{
  "num_hidden_layers": 8,
  "hidden_size": 192,
  "num_attention_heads": 4,
  "num_key_value_heads": 4,
  "head_dim": 32,
  "intermediate_size": 768,
  "vocab_size": 4096,
  "hidden_act": "squared_relu",
  "norm": "rmsnorm",
  "norm_place": "out",
  "norm_eps": 1e-05,
  "positions": "rope",
  "rope_theta": 145000.0,
  "rope_fraction": 0.5,
  "qk_norm": true,
  "attn_scale": 0.177,
  "bias": "all",
  "tie_word_embeddings": "early",
  "parallel_block": false,
  "extras": ["local attention windows", "paired heads", "value embeddings", "hashed n-gram embeddings", "an embedding shortcut", "skips across layers", "capped logits"],
  "init": "normal",
  "init_std_qkv": 0.0385,
  "init_std_o": 0.0118,
  "init_std_up": 0.0385,
  "init_std_down": 0.00481,
  "optimizer": "adamw",
  "learning_rate": 0.0013,
  "beta1": 0.9,
  "beta2": 0.98,
  "weight_decay": 0.11,
  "lr_head": 0.0125,
  "warmup_steps": 240,
  "schedule": "wsd",
  "decay_fraction": 0.892,
  "decay_shape": "sqrt",
  "final_lr_fraction": 0.0,
  "batch_tokens": [8192, 16384],
  "max_seq_len": 512,
  "doc_mask": true,
  "train_tokens": 107700000,
  "max_steps": 8848,
  "dataset": "wikipedia_en"
}
Each number is 128 + 24 x the weight over its row's rms, rounded and kept within 0 to 255. Layers, rows and columns count from 0. The size above them is the row's rms in percent of the matrix's.

# layer 5 MLP down, 192x768, rms 0.0601, rows 0-104, columns 576-639
size [ 96  96  91  95  93 100  96  97 100  96  95  98  95  97  94  94  99 128  96  91  92 100  98  96  96  97  94  97  98  92  92  97 101 122  95 103  95  97  96  93 114  95  96  98 105 105  93  95  96  98  93  96  98  96  97  98  92 100  94  95  93  99  94 163  94  95  94  94  95  96  97  95  94  94 117  93  94  96  97  99  94  96 101  96  93 103  93  91  94  98  98  97  98  98 104 107 195  96 105  96  99  96  92  98  93]
[[131 139 133 126 131  99 110 172 136  95 165 152 143 119 115  99  90 110 100 134 131 146 133 108 125 144  81  89 152  97 163 150 160 121 169 143 108 121 162 154 124 125  79 159 110 109 110 117 174 137 194 135 137 177 127 121 109 129 116 163 131 159 170  99]
 [153  93 118 143 131  98 177 160 130 163 137 123 118 152 169 164 125 122 132  81 156 123  94 157 124 114 184 118 133  96 168 143 146 129 139 163 159 114 112 156 135 160 164 164 130 119 140 140 116 139  98 123 152 161 131 128 100 122 100  81 139  80  87 123]
 [102 137 117 110 176 132 143 186  91 150 152 136 131 146 139 121 124 118 178 112 130 132  99 122  78 145 149  91 143 142 123 116 129 137 149 108 153 173 120 136 109  98 101 129 137 131 132 110 148 145 126 138 135 192 173 115 115 141 127 115 131 118 137 172]
 [136 124 146 180 162 153 107 150 168 141 131 128 124 130 139 100 117 135 145 115 115 104 133 127  78 134 175 135  98 152 100 131 128 116 163 138 119 124 103 117  79 129 147 113 108 139 126 181 146 119 148 168 133 127 147 130 150 149 149 138 150 124 127 176]
 [136 153 183 128 124  83 102 136 111  67 143 145 124 144 151 152 123  98 153 112 154 142 100 114 130 133  94 140 125 149 104 139 146 133 136 118 129 133 125 137 161  91 168 100 147  93 123 105 101 122 128 116 116 120 164 144 181 136  92 122 120 121 123 122]
 [166 137 127  96 208 101 131 139 100 169  76 138 174 151 100 162 153 140 117 139 149 149 129  85 100 117  77 168 156 138 102 163 118 131 135 113 153 131 147 171 107 136 158 116 160 154 107 154 127 170 123 172 130 136 114 144 180 115 114 137 120 146 146 116]
 [132 106 119 159  95 105  96 151 146 157 102  98  96 150 104 128 127 115 106 120 100 138 103 136 118 128 118 137 119 149 138 139 106 114  96 139 133 102 116 127 124 116 114 123 148 125  67 146  92 161 166 156 114 131 110 125 140 136 106 129 116  88 108  94]
 [112 131 122 140 117 120 154  59 138  81 103 129  72 142 159 132 128 129 126 139  83 131 150 134 156 171 151 111 143 122 136 152 153 111  88 134 130 155 133 126 132 123 109 137 131 159 110 119  94 136  83 145 149  96 182 105 125 179 127 116 104 144 160 124]
 [107 174 136 128 157 138 148 164 172 138  65 123 101 144  95 147 136 129 133 118 128 166 125 171 105 113  94 133 144 107  85 133 115 121 125 152 100 146 125 147 146 108 142  76 145 141 118 171 113 147 146 102 126 173 110 129 115 123 120 159 135 140 123 126]
 [164 107 122 112 127 138 102 115 143  82 148  54 136 153 112 144 158 111 133 116 109 151 130 123 124 109 126 142 151 118 131  88 141 143 151 120  95  58 116 172 162 121 152  97  84 171 122 108 105 145 154 127 134  92  91 115 135 132  71  92 173 124 125 117]
 [115 119 105 154  88 153 130  96 135 153 164 161 142 114 145 101 156 147  78 126 123 120 106 142  99 150 159 147 125  60  76 143 118 135 109 167 152 166 121 136 141 103  97 158 134  87 156 113 132 180 143 109 118 136 124 163 146  88  95 143 120 128 125  97]
 [148 126 106 104 157 120 118 108 120 168 131 103 119 165 146 127 147 129 112 147  86 118 123  81  76  96 134 120 128  95 149 115 137 127 134 129 102 156  72 169 113 137 132 141 161 150 133 107 139 177 144 108 114 115 130 164 110  88 119 146  97 108 155 104]
 [142 177 152 134 167 126 104 121 124 133 152 159 139 175 143 123  98 141 145 135 131 113 133  89 111  91 140 172 163 192 145 168 140 115 113 121 166 159 129 128 130 133 125 123 142 102  83 134 159 166  79 125 180 153  93 120 132  94 115 143 134  97 165 135]
 [124 142  91 139 124 139 140 163 143 109 181 159 167 129  97 157 135 150 143 146 141 153 119 140 113 144 122 128 133 104 123 122 145 174 172 166 109  85 121 134 122 151 134 137 151 133 168 121  87 155 190 133 145 115 132 135 164 123 113  91 123 160 149 134]
 [102 104 117 108  97 145 117 133 124 138  81 111 113 135 146 125 142 138 103 125 125 161 134 109 152  86 142 145  93 119 141 139 135 100 133 132 130  82 159 112 134 119 136 143 133  96 112 139 145 175 123 142 133  97 131 105  89 108 151 176 108  73 119 170]
 [100 152 142 137 139 169 128 123 154  82 133 115 144 122 119 149 171 184  87 137  93 110  99  87  96  66 118 159 138 100 141 154 136 168 123 124  81  73 131 154 143  94 158 173 143 140  83 101 121  78  98 141 107 139 129 137 105 140  99 164 127  96 130 108]
 [121  90 149 131 152 120 149 141 139 120 126 135 156 151 120 114 139 102 102 158 135 145 140 168 118 119 145 118 131 152 119 197 152 110 143 137 171 131 135 151 130 154 174 153 107  79 136 126 189 151 152 161 118 144 126  84 138 112 131 136 154 144 159  81]
 [160 132 170 126  84 169 183 156 128 126 128 121 119 124 152 134 156 184 100 143 154 162 104 154 126 136 127 146 137 133 131 130 133 167 167 138 106 102 170 114 110 117 133 134 118 122 108 119 123 115 117 125 119 126 114 156 112 143 162 101 147 137 122 116]
 [100 176 106 123 132 148 146 112 107 155 120 110 123 120 125 137 153 150 100 170 134 122  98 137 117  85  97 135 152 103 153 113  73 101 148 158 137 141 122 151 132 119 148 124 109 161 100 115 139 158 128 124 103 103 123 146  90 191 133 144 121 136  83 158]
 [148  86 103 124  99 154 107 134 133 105 124 172 100 113 171 114 143 129 107 126 152  87 114 115 173 142 152 136 148 151 124 113 105 156  77 117  94 118 137 126 200 139 106 167  90 154 184 144 106 126  84  76 121 147 125 158 136 157 126 130 143 119 136 166]
 [159 118 168 170 113 153 159 108 129 114 124  93 118 129 166 132  93 134 138 129 119  86 122 158 123  77 185 132 105 117 106 129 154 102 115 101 149 128 150 129 199 124 167 187 148 151 120 114 146  98  88 160 125 168 124 124 115 121 110 167 159 129 142 105]
 [117 123 141 152 159 124 112 165 146  91 100  73 151 102 101 129 152 177 122 128 138 131  97 129 155 159  79 127 164  95 167 158 136 112 163 121 148 136 136 146 132 162  90 169  60 131 114 124 118 149 145 113 122 178 134 142 109 107 137 164 185 106 124 154]
 [125 111 137 152  77  99 162 152 154 102 157 111 110 124 145 106 137 157 150 120 155 116 115 110 150 126  87 126 108 160 122 102  88 174  77 137 123 139 121 163 101 123 108 175 141 122 132 166 109 138  85 117 123 146 123 140 157 128 120 173 141 117 152 139]
 [160 141 108 162 109 123 139 122 148 143 169 164 169 142 114 172 100 126 140 166  98 143 104 117 105  98 104 135 164 184 145 146 165 118 134 139 129 116 153 171 150 161 142 152 150 145  96  97 168 149 142 171 151 127 115 118 150 127 170 136 113 139 125 140]
 [118 136 114 132 115 140 109 141 137  91 136 120 167 126  88 169 121 136 122  73 156 143 125 122  97  72 140 136 138 173  96 134 122 122 135 107 169 109 135 126  88 102 108 144 155 109 153 141 148 123 140 122 166 146  82 196 118 181 145  80 143 112 143 128]
 [102 101 116 154  91 130 161 161 105 122  80 130 117 158  87 128 145 147 175 126 128 150 156 143 139 158 165 151 151  97 109 119  97 116 143 167 128  94 124 149 111  80 130  71 106 138 114 131 161 146 150 180 102 136 172 149 154 124 185 114 126  87 153 134]
 [150 183 128 129 128 127 138 117 117 161 119 172 122 119 113 160 117 156 129  93 109  93 111 141  99 130 122 161 127 150 110 108 127 123  92 169 104 130 126 153 171 131 123 134 131 106 121 134  87 125 112 125 103 126 162 159 122 150 117 127 148 162 154 103]
 [123 144 128  90 147 132 139 153 161 125 124 105  93 161 118 177 115 155 133 125 149 152 141 128  94 146 106 145 124 105  88 141 107 155 145 120 148 115 119 177 162 151 120  95 116 109 136  85 113 159 128 176 100 129 122 120 173 114  90 119 159 111 142 122]
 [148 140 159 121  85 124 137 116 145 150 136 109 141 116 107 134 141 157  97 124 103 134 114 162 145 118 109 157 131 134 150 113 136 143  76 106 111 156  96 141  95 116  89 146  88 148 131 141 153 169 134 177 149 180  92 128 160 115 142 106 126 141 135 101]
 [139 156 135 165 103 132 167  87 129  71 122 154 148  93 146 148 119 140 100 110 118 106 129 130 118 118  98 112 120 103 187 106 137 115 128  80 118  95 156  89 142 120 121 149 105 118 108 122 112 166  70 144  81 163 150 134  92 116 119 137 145 110 105 146]
 [135 136 165 145 160  93 129 109 115 139 128 116 115 107 120 131 148 169 108 112 120 124 150 171 144  77 112  80 148  87 145 121 126 123 142 132 133 135 133 109 111 153  91 134  78 144 170 121 133 142 129 121 100 153  81 160 138 115 157 153 138 133 119 145]
 [131 135 120 134 119 144 167 157 104 130 129 161 120 150 110 114 102 123 175 121 216 126  98 121 117 149 186  96 106 111 127 124  90 134 114 144 148 141 155 107  90 112 127  90 147 127 137 145 161 135  97 126 156 123 138 135 138 116 145 152 125 144 143  78]
 [108  91 153 113 109 103 135 110 115 128 103 119  93 102 166 111 141 126 132 111 114 132 133 189 115  99 173 101 115 128 140  98 146 135 121 133 123 134 148  79 157  97 101  73  51 160 157 126  84 133 156 105 139 155 164 136 103 124 114 102 121 161  72  84]
 [120 141 106 119 135 140  81 144 156 156 106 139 148 131 174 139 149 118 135 135 115 104 139  99 144 145 115 101  99 142 118 146 133 120 131  97 163 138 121 131 106 137 136 114 106 122 119 128 117 157 127 114 144 132 113 136 108 141 159 138 102 127 135 116]
 [162 113  91 135 136 117 115 124  88 142 149 111 117 135 110 119 131 117 102 166 121 116 138 121 158 117 149 157 145 160 136 124 142 120  98 113 101 154 148 136 118 176  99 169 143  96 124 180 133 131 135 145 156 148 145 121 168  97 112 129 100 116 168 130]
 [169 108 115 147 116 114 115 122  91  72 154 165 150  98 148 105 129 132 148 133 155 116 144 134 143 154 131 153 171 142 117 143 112 117  95 107 102 165  62 121 156 120  97 103 140 162 126  93 145 140 167 147 144  92 135 109 156 157 109 120 140 117 114 131]
 [151 110 140 128  80  86 124  98 111 147  92 164 117  50 133 171 126 167 105  93 118 132 153 119 181 147 117 142 130 123 151 129 146 149 111 123 103 108 121  73 158 155  92 145 146 145 128 168  68 133 108 104  98 133 109 161 141 140 131 121 136 109 146 172]
 [130 103 167 128 164 114 111 161 137 123  99  92  70 125 136 131 172  94  84 144 132 136 138 101 152 162  93 107  88 153 118 110 162 140 132 113 123 131 120 127 105 117 128 137 137 138 110 150 119 176 133 118 138  91 125 130 109 139 165 112 143 107 114 100]
 [131 121  99 122 123 148 156  95 110 119 150  82 113 111 136 137 168 130 136 107 149 137 118 117 108 168 148 128 154 117 122  84 146 125 112 131 112 129 174 112 165 120 110 142 107 154 148 163  83 115 167 114 103 116 147 116 136 153 102 124  92 103 117 143]
 [ 94 114 123 122 133 113 110 121 124 131 122 123  96 136 135 123 133 127 119 104 127 129 143 144 128 164 159  88 162  72 152 123 120 158 132 124 139 106 130 104 110 142 125 139 157 132 126 115  91 125 127  97 135  93 117 142  95 112  85 157 151 100 118  98]
 [125 116  83  94 129 115 110  89 109 128 130 149 120 108 136 102 109  87 105  94  99 113 137  84 145 188 141 106 143 131 137 136 170  86  81  99 119 130 134 123  78 137 131 144 135 115  78 122 127 123  94 109 101  92 121 124 116 156 130 143 103 121 147 143]
 [153 134 110 122 144 172 164 108 117 143 112 119 131 151 129 181 147 156  98 163 110  96 150 145  93 142 161 129 148 125 157 119 193 161 133 103 127 129  85 117 129  92 101  58 149 101 121 124 110 141 116 137 160 142 132 134 112 123 104 139 112 155  87 105]
 [141  96 104  98 125 117 131 131  71 133 137  94 107 149  90 151 141  92 111 159 147 126 122 130 132 124 127 106 134  91  88 147  94 162 157 110 161 167 140 146 111 126 141 135 151 122 133  96 179  69 111 115 152 120 143 112 124  98 120 185  93 126 141  91]
 [182  94  99 125 130 138 100 121  99  90 147 102 134 144 127 120 106 105 146 124 175  83 131 131 129 176 123 110 133  94  70  99 114 147 129 100 130 139  83 141 160 139 107 148 128 135 176 110 134  95 106 123 179 131 129 108 173 108 132 119 119 123 157 126]
 [141 116 152 153 110 134 140 144 129 118 137 141 144  90 146 145 151 147 140 169 144 131  86 131 119 121  88 140 177 127  99 154 109 129 142 159 162 128 132 134 139 173 136  85 145 145 132 128 155 132 159 183 129 128 139 143 144 151 156  98 149  95 155 157]
 [129 104 171 145 127 122 187 104 128 129 158 124 139 119  95 127  81 179 126 121  59 102 161 148 120 108 160 134 157 113 126 157 116 132 175 191 101 177 161 148  65 120 123 138 144 172 128 141 132 117 109 112 135 148 152 156 107 130 147 135 151 124 106 105]
 [121 107 132 132 152  77 120 110 143 107 111 164 132 143 134  71 129 116 135 125 124 130 115 106  89  50 124 111 103 136 124 113 147  83 131 113 109 116 134 136 121 160 145  83 169 154 107 114 121  84 115 157 154 112 133 139 124  77 123 163 119 101 147  84]
 [ 90 148 115 118 153 106 138 102 126 119 104 106 156 150 158 156 101 111 137  92  86 138 107 128  77 121 113 157 139 145  77 106 134 149 151 141 162 127 116 166 146 126 165 136 111 104 115 100 127 115  86 149 110 148 121 155 112 110 106 109 142 137 152 150]
 [150 111 130 139 128 102 122 143 114 159 176 102 138 176 133 117 114  88 126 144  90 100 160 146 110 144 145 144  98 147 103 130 115 122 115  82 103  82 112 151 167 140 168 113 141 110 111 134 172 156 110 134 123 132 159 122 121  98 137  97 103 103 219 111]
 [ 69 124 105 140 162 150 177  99 124 114 103  96 145 130 131 105 149 151 156 161 137 175 161 148 132 135 158 114 141 157 109 100 142 165 127 139 130 140 139 108 135 132 120 114  49 115  69 107 107 116 102 140 139 123 127 116 158 122 154  74 112 139  92 124]
 [176 114 118 118 112 131 137 107 102 129 146 125 119 113 151 150 150 138 109 100 151 120 146 132 152 146 144 115 118 183 138 158 123 167 153 106 109 109 200 122 108 136 127 104 127 109 116 165  93 138 142 146 158 136 149 101 122 144 118 135 181  97 118 153]
 [150  89 116 133 114 146 126 109 149 152 177 155 105 101 110 153 175 152 198 138 119 136 103 101 126  78 115 128 144 107 108 149  95 128 107 163 140 127  98 150 183 129  75 137 113 102 117 110 123 155 134 121 149 113 118 146 105 114 174 123 108 110 162 152]
 [114 127 156  99 160 156 116  92 131 146  92 114  85 125 142 146 118 138 152 124 144 127 148 139 123 132 112 168 136 126 108 139  91 136 109 155 124 133 103 118 114 115 126  97  60 128 166  74 112 129 113 142 125 114 119 141 110 104  99 139 145 122  81 142]
 [162 161 147 122 160 131 158 112 173 134 163 139 123 131 163 138 143 118 148 125 139 160 168 117 139  94 141 120 158 132 111 165 130 153 136  91 107 162 128 131 148 147 118 118 211 132 172 131 145 173 121 129 147 119 219  98 145 127  96 133  90 141 157 140]
 [ 69 141 118 139 138 142 134 133 127 106 151 103 122  93 131  98 153 119 148 114  96 161 105 128 138 148 108 148 123 116 139  93 104 100 133 175 157  94  78  96 136 131 123 110 165 117 106  72  96  98 138 162 137 108 107 126 149 143  94 122 128 160 107 140]
 [107 114 126 137 147 135 158 103  99 118 151 163 130 123 112 121 203 102 123 126 136 105 171 156 152 125 136 130 107 146 184 167 156 156 137 105 133 152 125  83 170  91 119 146  76 117 147 114 177 125 154 122 103 137 165  98 164 151 157 127 135 154  96 122]
 [101 133 121 145 149 120 118 134 148 155 101 150 110  90 132  58 172 133 160 122 122 107 164 106 118 158 155 130 129 127 106 127 128 115 127 134 101 123  96 117 141 123  97 120 126  91 143 135 151 120 146 134  77 118 123 134 103 105 131 154 158 163 101 148]
 [ 78 112  93  94 132  95 105 136 140 160 103 111 119 126  96 132 136 121 142 129 132 123 109 158 131 103 124 107 131  71 129 112  96 166 124 109 116 103 145 125  94 175  92  98  86 118 152 104 119 109 113 110 112 104 153 138  63 114 176  89 136  98  90 155]
 [ 64 110 147 119 138 141 125 145 100 130  79 137  94  90 102 132 126  84 170 145 122 150 113 112  97 139 143 131 147 115  72 119 179 117 131 132 132 140 112  86 111 101 133 108 135 135 122 151 136 122 140 113 174 132 101 108 139 142  70 141 139 130 120 157]
 [ 97 125 125 126  77 132 119 110 106  88 129 128 144  87 153 113 193 164 109 116 180 149 129 131 137 122 121 131 127 103 150  97  78 133 109 132  75 156 101 119 139 144  86 143  96 166 135 114  85 168 128 147 140 110 150 163 112 114 155 127 139  89 128 181]
 [139 122 139  90 154 127 129 116  89 151 153 136 174 125 145  96 131 124 115 124 117 111 152 125 115 175 109 121 181 148 112 169 111 134 136 119 132 180 103  77 152 132 141 160 111  65 178 118 164 125 141 125 161 121 162 154 136 148 115 109 102 156  93 132]
 [137 143 117 130 179 124 121  85 133 138 119  98 148 126 169 116 128 112  85 138 126  90 147  94 122  89 115 140 139 118 140 168 135 101  76 118  93 118 162 110  89 112 118 127 173  98 134  77 136 117 155 125 145  99 139  89 125 108 130 179 120 142 146 166]
 [136 116 114  95 116 108 100  91 118 191  98 134  93 126 104 129 158 140 191 112 100 130 164  96 139 177  77 143  72 134 121 121 111 107 100  78  99 103  88 112 207 141  73 167 154 124 118 132 144 184 159 130  57 144 159 159 162 133 139 130 142 146 106 138]
 [118 131  57 110 155 139  85 109 105 121 154 126 126  95 128  91 101  81 116 115  87  81 118  93 122 165 131 113 118 141 123 115 150  82  88  92 115 140 109  88 131 118 118 143 131 127 128 127 139 107 140 131 139 108 107 115 157 113  93 146  88 122 124 164]
 [112 162 157 105 136 126 164 155 124 105 107 127 112 121 134 123 131 129 138 189 116 140 139 158 149 162 117 167 131 143 147 127 104 149 145 172 127 153 125 113 150 147 115 155 132 128 100 149 112 169 113 119  93 130 133 171 172 127 138 141 133 132 156 147]
 [128 195 140  95 174 100 119 110 189 102  76 176 107 135 105 120 136 146 110 100  79 124 148 109 113 118 162 128 163 186  85 151 128 121 126 120 154 118  88 139 121 129 121 129 140 131 148 111 125 129 128 146 136 105 122 164 156 124 139 130 142 129 169 145]
 [105 142 100 163 143 151 123 121  79  83 161 105 148 117 188 143 123 149 136 140 109 101 116 129 126 103 142 135  92 139 128 138  72 135  83 111  83 113 127 132 108 110 114 186 151 147 151 114 116 137 127 159 107 153 153 154 148 112 142 131 123 104 105 140]
 [ 92 142 111 126 126 141 124 151 146  95 144  85 124 135  86  82 148 130 144 128  97 143 111 160 138 120 121 112 160  80 155 119 169 107 128 133 110 103 145 148 109 140 140 117 101 143  96 160 173 131 147 124 153 144 128 173 104 146 164 120 168  91  90 146]
 [130 102 171 144 101 126 109 145 141 146 150 139 174 127 104 117 116 120 168 101 120 131 163 135 125 108 120 118 173 106 110 117 167  71 119  99 109 115 118 150 124 166 143 145 119 113 128 157 123  97 150  98 162 103 151 117  71 129 169 151 135 112 143 103]
 [116 132 107  73 145 161  81 170 187 108 173 107  91 107 159 129 113  87 123 116 132 107 109  97 153 142 120 144 103 138 142  70 158  75 140 119 142 123  98  80 146 147 126 158 152 133 140 128 127 115 102 152  99 106  83 122 143 153 129 138 129 137 105 147]
 [146 152 102 144 108 186 107  90 125 109 128 115  83 138 146 122 141  96 133 154 127 125 126 156 158 139 130 156 142 100 186 142 121 128 121 131  94 129 117 127 142 125 116  97  97 162 109 134 120 142 188 138 162 107 131 117 156 149 138 130 112 145 123 156]
 [144 109 133 117 142 117 105 146 147 135 125 174 137  95 170 100 160 114 139 157 138 156 124 114 113 146 134 127 163 166 101  90 101  91 180 132 111 131 141 148 158 115  82  85 125 158 128 159 140 127  72 156 130 101 128 148 126 115  80  92  93 110 127 127]
 [162 159  98 180 110  93  79  87 103 121 137 100  91 106 126 116 114 115 131 128 117  94 130  87 101 100 131 148 141 149 151 151 128  99 158  96 109 123 103 143 148 124 161 162 117 130  83 114 130 136 144 160 137 115  81 145 102 108 128 130 128 106 131  61]
 [106 151 114 136 158 128 124 131 149  96 141 103 139  98 100 138 178 123 101 126 101 115 138 115 119 114 150  90 157 154 114 126 157 122 117 149 138 140 138 124 143  93  77 140  96 163 152 122 152 156 123 120  92 136 137 121  85 146  82 140 129 110 115 132]
 [164 125 135 160 130 176 129 143 115 178 143  96 110 121 121 154 155 144 120 194 117 113 157 129 118 120 124 124 101  86 115 131 123 157 121 132 119 152 145 115 115 179  99 135 159 193 160 151  95  93 115 197 140 143 113 137 137 102 132 135 177 124 119 110]
 [168 112 133 149 132 144 148 146 105 138 132  91 163  76 106 122 124 114 118 114 175 123 105 141  93  77 119 152 136 116 154 141 134 173 160 136 124 164 115  90 106 144 107 105 139 137  74 118 153 177 104 105 147 120  92 142 103 111 104 125 130 162 129 162]
 [140 193  78 141 144 123 132  98 178 145 108 124 121  95  97 100 156 138 114 135  84 159 138 139 120 100 165 141 141 149 146 103 125 119 128 121 126 105 136 151 141 129 122  89 104 120 117 145 119 149 150 146  76 103 179 147 145 112 121 103 157 180 103 129]
 [121 151 113 144  63 111 168 148 119 143 165 153 145  84 143 102 116 175 131 157 146 135 114 158 114 101 141 150 155 141 128 135 165 125  93 153 159  94 151 125 107 143 163 147 129 124 165 104 142 117 139 133 122 124 142 124 144 116 160 109 120 105  70 121]
 [165 125 144 147 105 117 134 141 100 109 159 131 142 128 100 143 159 147  99 142 124 115  91 160 133 106 137 172 128 159 137 160 108 141 146 148 159 122 146 174 147 174 128 176 146 160 102 158 136  97  98 148 102 134 170 123 157 119 114 178 139 103 150 146]
 [105 117 142 151 116 132 132 122 129 137 122  83  86 129  93 143 160 139 139  98 101 104 132 112 112 191 156 134  78 119 108  77 137 151 156 151 127 112 118 116 152 159 121 130 128 133 156 117 147 155 161 109 151 160  90 169 114 101 133  60 121 130 127  98]
 [137 126 129 109 125 141 159 121 105 164 125 128 133 128 117  56 140 139 111 154 120 157  96 123 115 109 116 117 129  83 116 153 143 134 120 144 109 172 107 142 132 134 133 116 111 136 145 122 131  75 130 109 125  91 100 160 170  76 157 124 115 165 116 150]
 [146 145 131 117 141 141 157 118 130 101 113 125 119 139 131 100 135 138 104  83 152 132 114  99 151 104 146 107 117 122 130  68 116 131 142 132 132 111 118 158 164 139 112 149 105 141 145 138 146 160 121 133 108 171 147 170 118 108 163 117 153 121 109 108]
 [ 85 129 122 155  85 115 109 143 124 101 124 154  93 110  98  87  83 153 109 135 134 137 103 155 156 179 137 130  93 151 141 138 130 127 132 142 124 109 117 113 151 126 136 122 119 139  93 135 110 144 115 113 157 177 149 167 128 135 169 110 124  84 126 186]
 [140 157  97 115 126 132 113 145 120 148 109 114 131 122 140  91 105 136 111 148 124 145 155 142 168 149 138  96 133 132 126 102 138 128 143 113  96 132 104 124 167 107 110 129 143 125 137 119  93 164  99 175 140 103 144 148 123 117 140  90 131 127 121 117]
 [112 115 107 143 106 132 142 136  94 156 140 126 130 104 137 111 116  97 145 110 137 125 127 113 157 144  76 142 159 177 104  74 167 120 147 138 116 120 113  90 133  98 116 111 131 112  91 117 101 161 106 127 122 122 145 121 162 118 121 104 141 171 101 158]
 [105 106 121 134 132 119 118 119  87 109 143 120  79 147 121 137 131  93  88 106  82 118 186 106 120 113  90 102 116 111 124 115 145 104 151  82 130 105 112 134  97 104 150 165 143 152  86 123 142 122  82 102 125 193 123 114  92 132 164 129  81 136 135 147]
 [138  80 146 124 123 114 143 104 150  95 117 120  69  70 103 124 101 123  93  84 161  98  81 124 149 132 134 142  90 153 150 108 161 146 157 124 120 140 113  78 133 139 170 129 100 118 118 167  93 134 122 100 103 121 144 128 165 133 160 155 142  66 105 166]
 [ 96  89 109 138  89 148 105 157 114 108 138 131 122 133  91 108 112 135 165 151 125 102 105 134  78 137 138 154  93 115  97 129 122 151 101 107 138 142 126 147 163 108  96 125 196 115 112 142 154 122 105 116 105 112  96  90 124 171 117 115 130 148  93 133]
 [130 109 135 141 167 110 166  99 138 141 146 162 129 144 157 122 118 144 194 134 160 127 134 114 179 136 114 166 168 105 100 171 135 144 130 160 131 183 123  85 138 114 136 113 115 120 145  95 145 137 152 143 104 131 143 124 128 134 134 122 132 123 138 162]
 [134  81 146 129 139  67  75 137 140 125 131 154  83 103  95 128 118 105 142  98 147 116  95 100 152 164 104 158 136 144 104 115 172 108 164 142 107 107 114 165  75 162 117 131 127 147 145 149  79  77 102 105 120  90  93 139 156 123 135 142 127 108 108 126]
 [ 92 117 114 139 148 149 129 132 125 164 132 129  96 119 162 169 146 132 156 156  99 124 147 106 139  81 155 157 131 154 102 146 132 126 156 143 167  82  89 111 124 158 133 111 106 130 134 109 129 154 175 100 172 118 105 128 158 148 102 152 121 103 116 138]
 [147 143 123 141 172 150 109 117 152 124 152 110 162 129 151 127 196 149 142 150 127  93 141 121 181 171 134 110 128 141 145 109 142 132  93 104 134 101 126 111  86 138 121 121 134 116 170 113 137 124 111 135 159 141 134 139 157 124 109 122 207  94  98 106]
 [120 125 117 142 110 105  97  97 133 141  95 105 117 124 124 109 119 128  89 101 100  99 114 137 138  94 148 130 144 101 153 142 115 125 128 130 144 170 112 130 110 143 106 141 108 143  97 163 166 122 117 116 127 126 152 138 115 113 134 160 105 120 136 115]
 [125 145 133  87 143 115 149 140 127 102 152 132 139 177  85 163 100 108 159 119 147 147 127 165 130 125 126 118  83  69 137 129 106 170 144 124 134 111  94 137  68 126 124 158 141 158 134 126 132 161 106 168 111 134  94  96  83 178 168 122 152 107  99 149]
 [135 148 136 169 119 132 161 159 157 112 139 144 158 148 110 123 164 188 130 114 130 110  90 164 122 136 151 147 129 119 161 147 121 110 146 142 147 131 162 174 130 139 111 123 116 126  99 113  92 130 140 140 130 147 167 145 149 115 169 133 130 108 129  83]
 [125 142 156 144  72 169 147 141 156 123 125 106 137 171 145 116 121 190 153 130 174 160 140 135 115  94 132 141 168 120  85 133 135 133 159 138 167 115 163 152 144 141 140 125 134 102 138 195 167 132 193 123 123 107 125 110 165 126 187 121 112 114 182 116]
 [114 138  98 116 131 118  64 110  95  87 141 135 106  95 122  95 104  87 115 112 115  76 142  92 131 148 145 125 100 128 119 106 139 101  69  86  98 133 119  88 124 103 102 121 159 108 142 117 111 122 128 114 111 110 132 102 137 127 100 134 104 135 113 133]
 [102  94 131 159 117 136 112 155 157 165 151 152 164 138 146 162  92 172 149 108 111 121 100 111 173 114 125 165  90 130 163 130 156 134 115 153 130 126 128 152 110 136 157 145 138 114 107 162 119  92 149 132  89 118  91 113 148 142 158 163 135 101 114 118]
 [ 81  99 148 114 129 118 104 129 149 124 116 129 124 120 163  88 160 131 160 131 118 146 142 131 150 144 146 130 124 126 135 120 162 141 137  98  93 128 131  82 183 110 146  81 147 108 142 134  61  91 100 129 111 118 119 121  94  84 118  95 141 155 119 146]
 [137 152 175 105 131 172 142 123 135 145 100  76 103  84 124 129 140 102 135  96 121 131 158 131 116 129 149 122 126 137 179  78 147 120 132 120 105 137 130 107  77 150  93 147 160 139 152  81  95 109 139 121 149 156  99 120 142 136 158  89 159 130  51 142]
 [136 109 128 132 143 114 126 163 158 156 152 170 137 145 141 135 137 166 143 168 129 178 104 126 118 123  85 156 162 111 146 174 141 123  83 154 147 124 131 153 105 135 122 120 125 114 114 116 113 149 117  94 113 117 124 117 140 133 157 179 140 154 158 121]
 [111  91 100  98 144 166 106 143  95  92 132 114 113  99  98 119 137  87 159 127 128  90 153 100 163 153  64 115 141  97  87 110  85 148 100 141 112 146 130  86 119 142 116 130 131 118 135 120 126 143 107  87 111  82 146 134 123 137 116 137 147 157 122 139]
 [ 79 105 132  98 106 156  99 185 164 114  89 124 122 112 124 110 130 116 125 162 103  99 120 123 155 146 106 171 115  68 164 110  98 136 140  79  99 113 155 128 141 113  97 123 122 130 131 133 121 137 101 107 127 124 119 171  78 141 118  93 101 100 123 124]
 [140 113 127 156 167  99 131 104  96 148 111 121 153 126 107 155 133 121 125 151 150 138  87 106 119  63 136 151 145 125 100 114 142 177 134 120 111 125 118 104 132 134 113 132 149  87 145 123 157 154  61 152 113 122 170 135 214 114 104 133 111 151  98 142]
 [169 133 147 106 162 129 125 162 130 158 148 145 123 103 136 103  79 127 115 131 153 121 123 110 150  86 154 146  99 158 146 120 165 130 154 122 131 149  90 106 151 142 155  91 128  98  92 134 156  92 145 126 143 131  98 132  86 103 126 111 143 127  98 115]]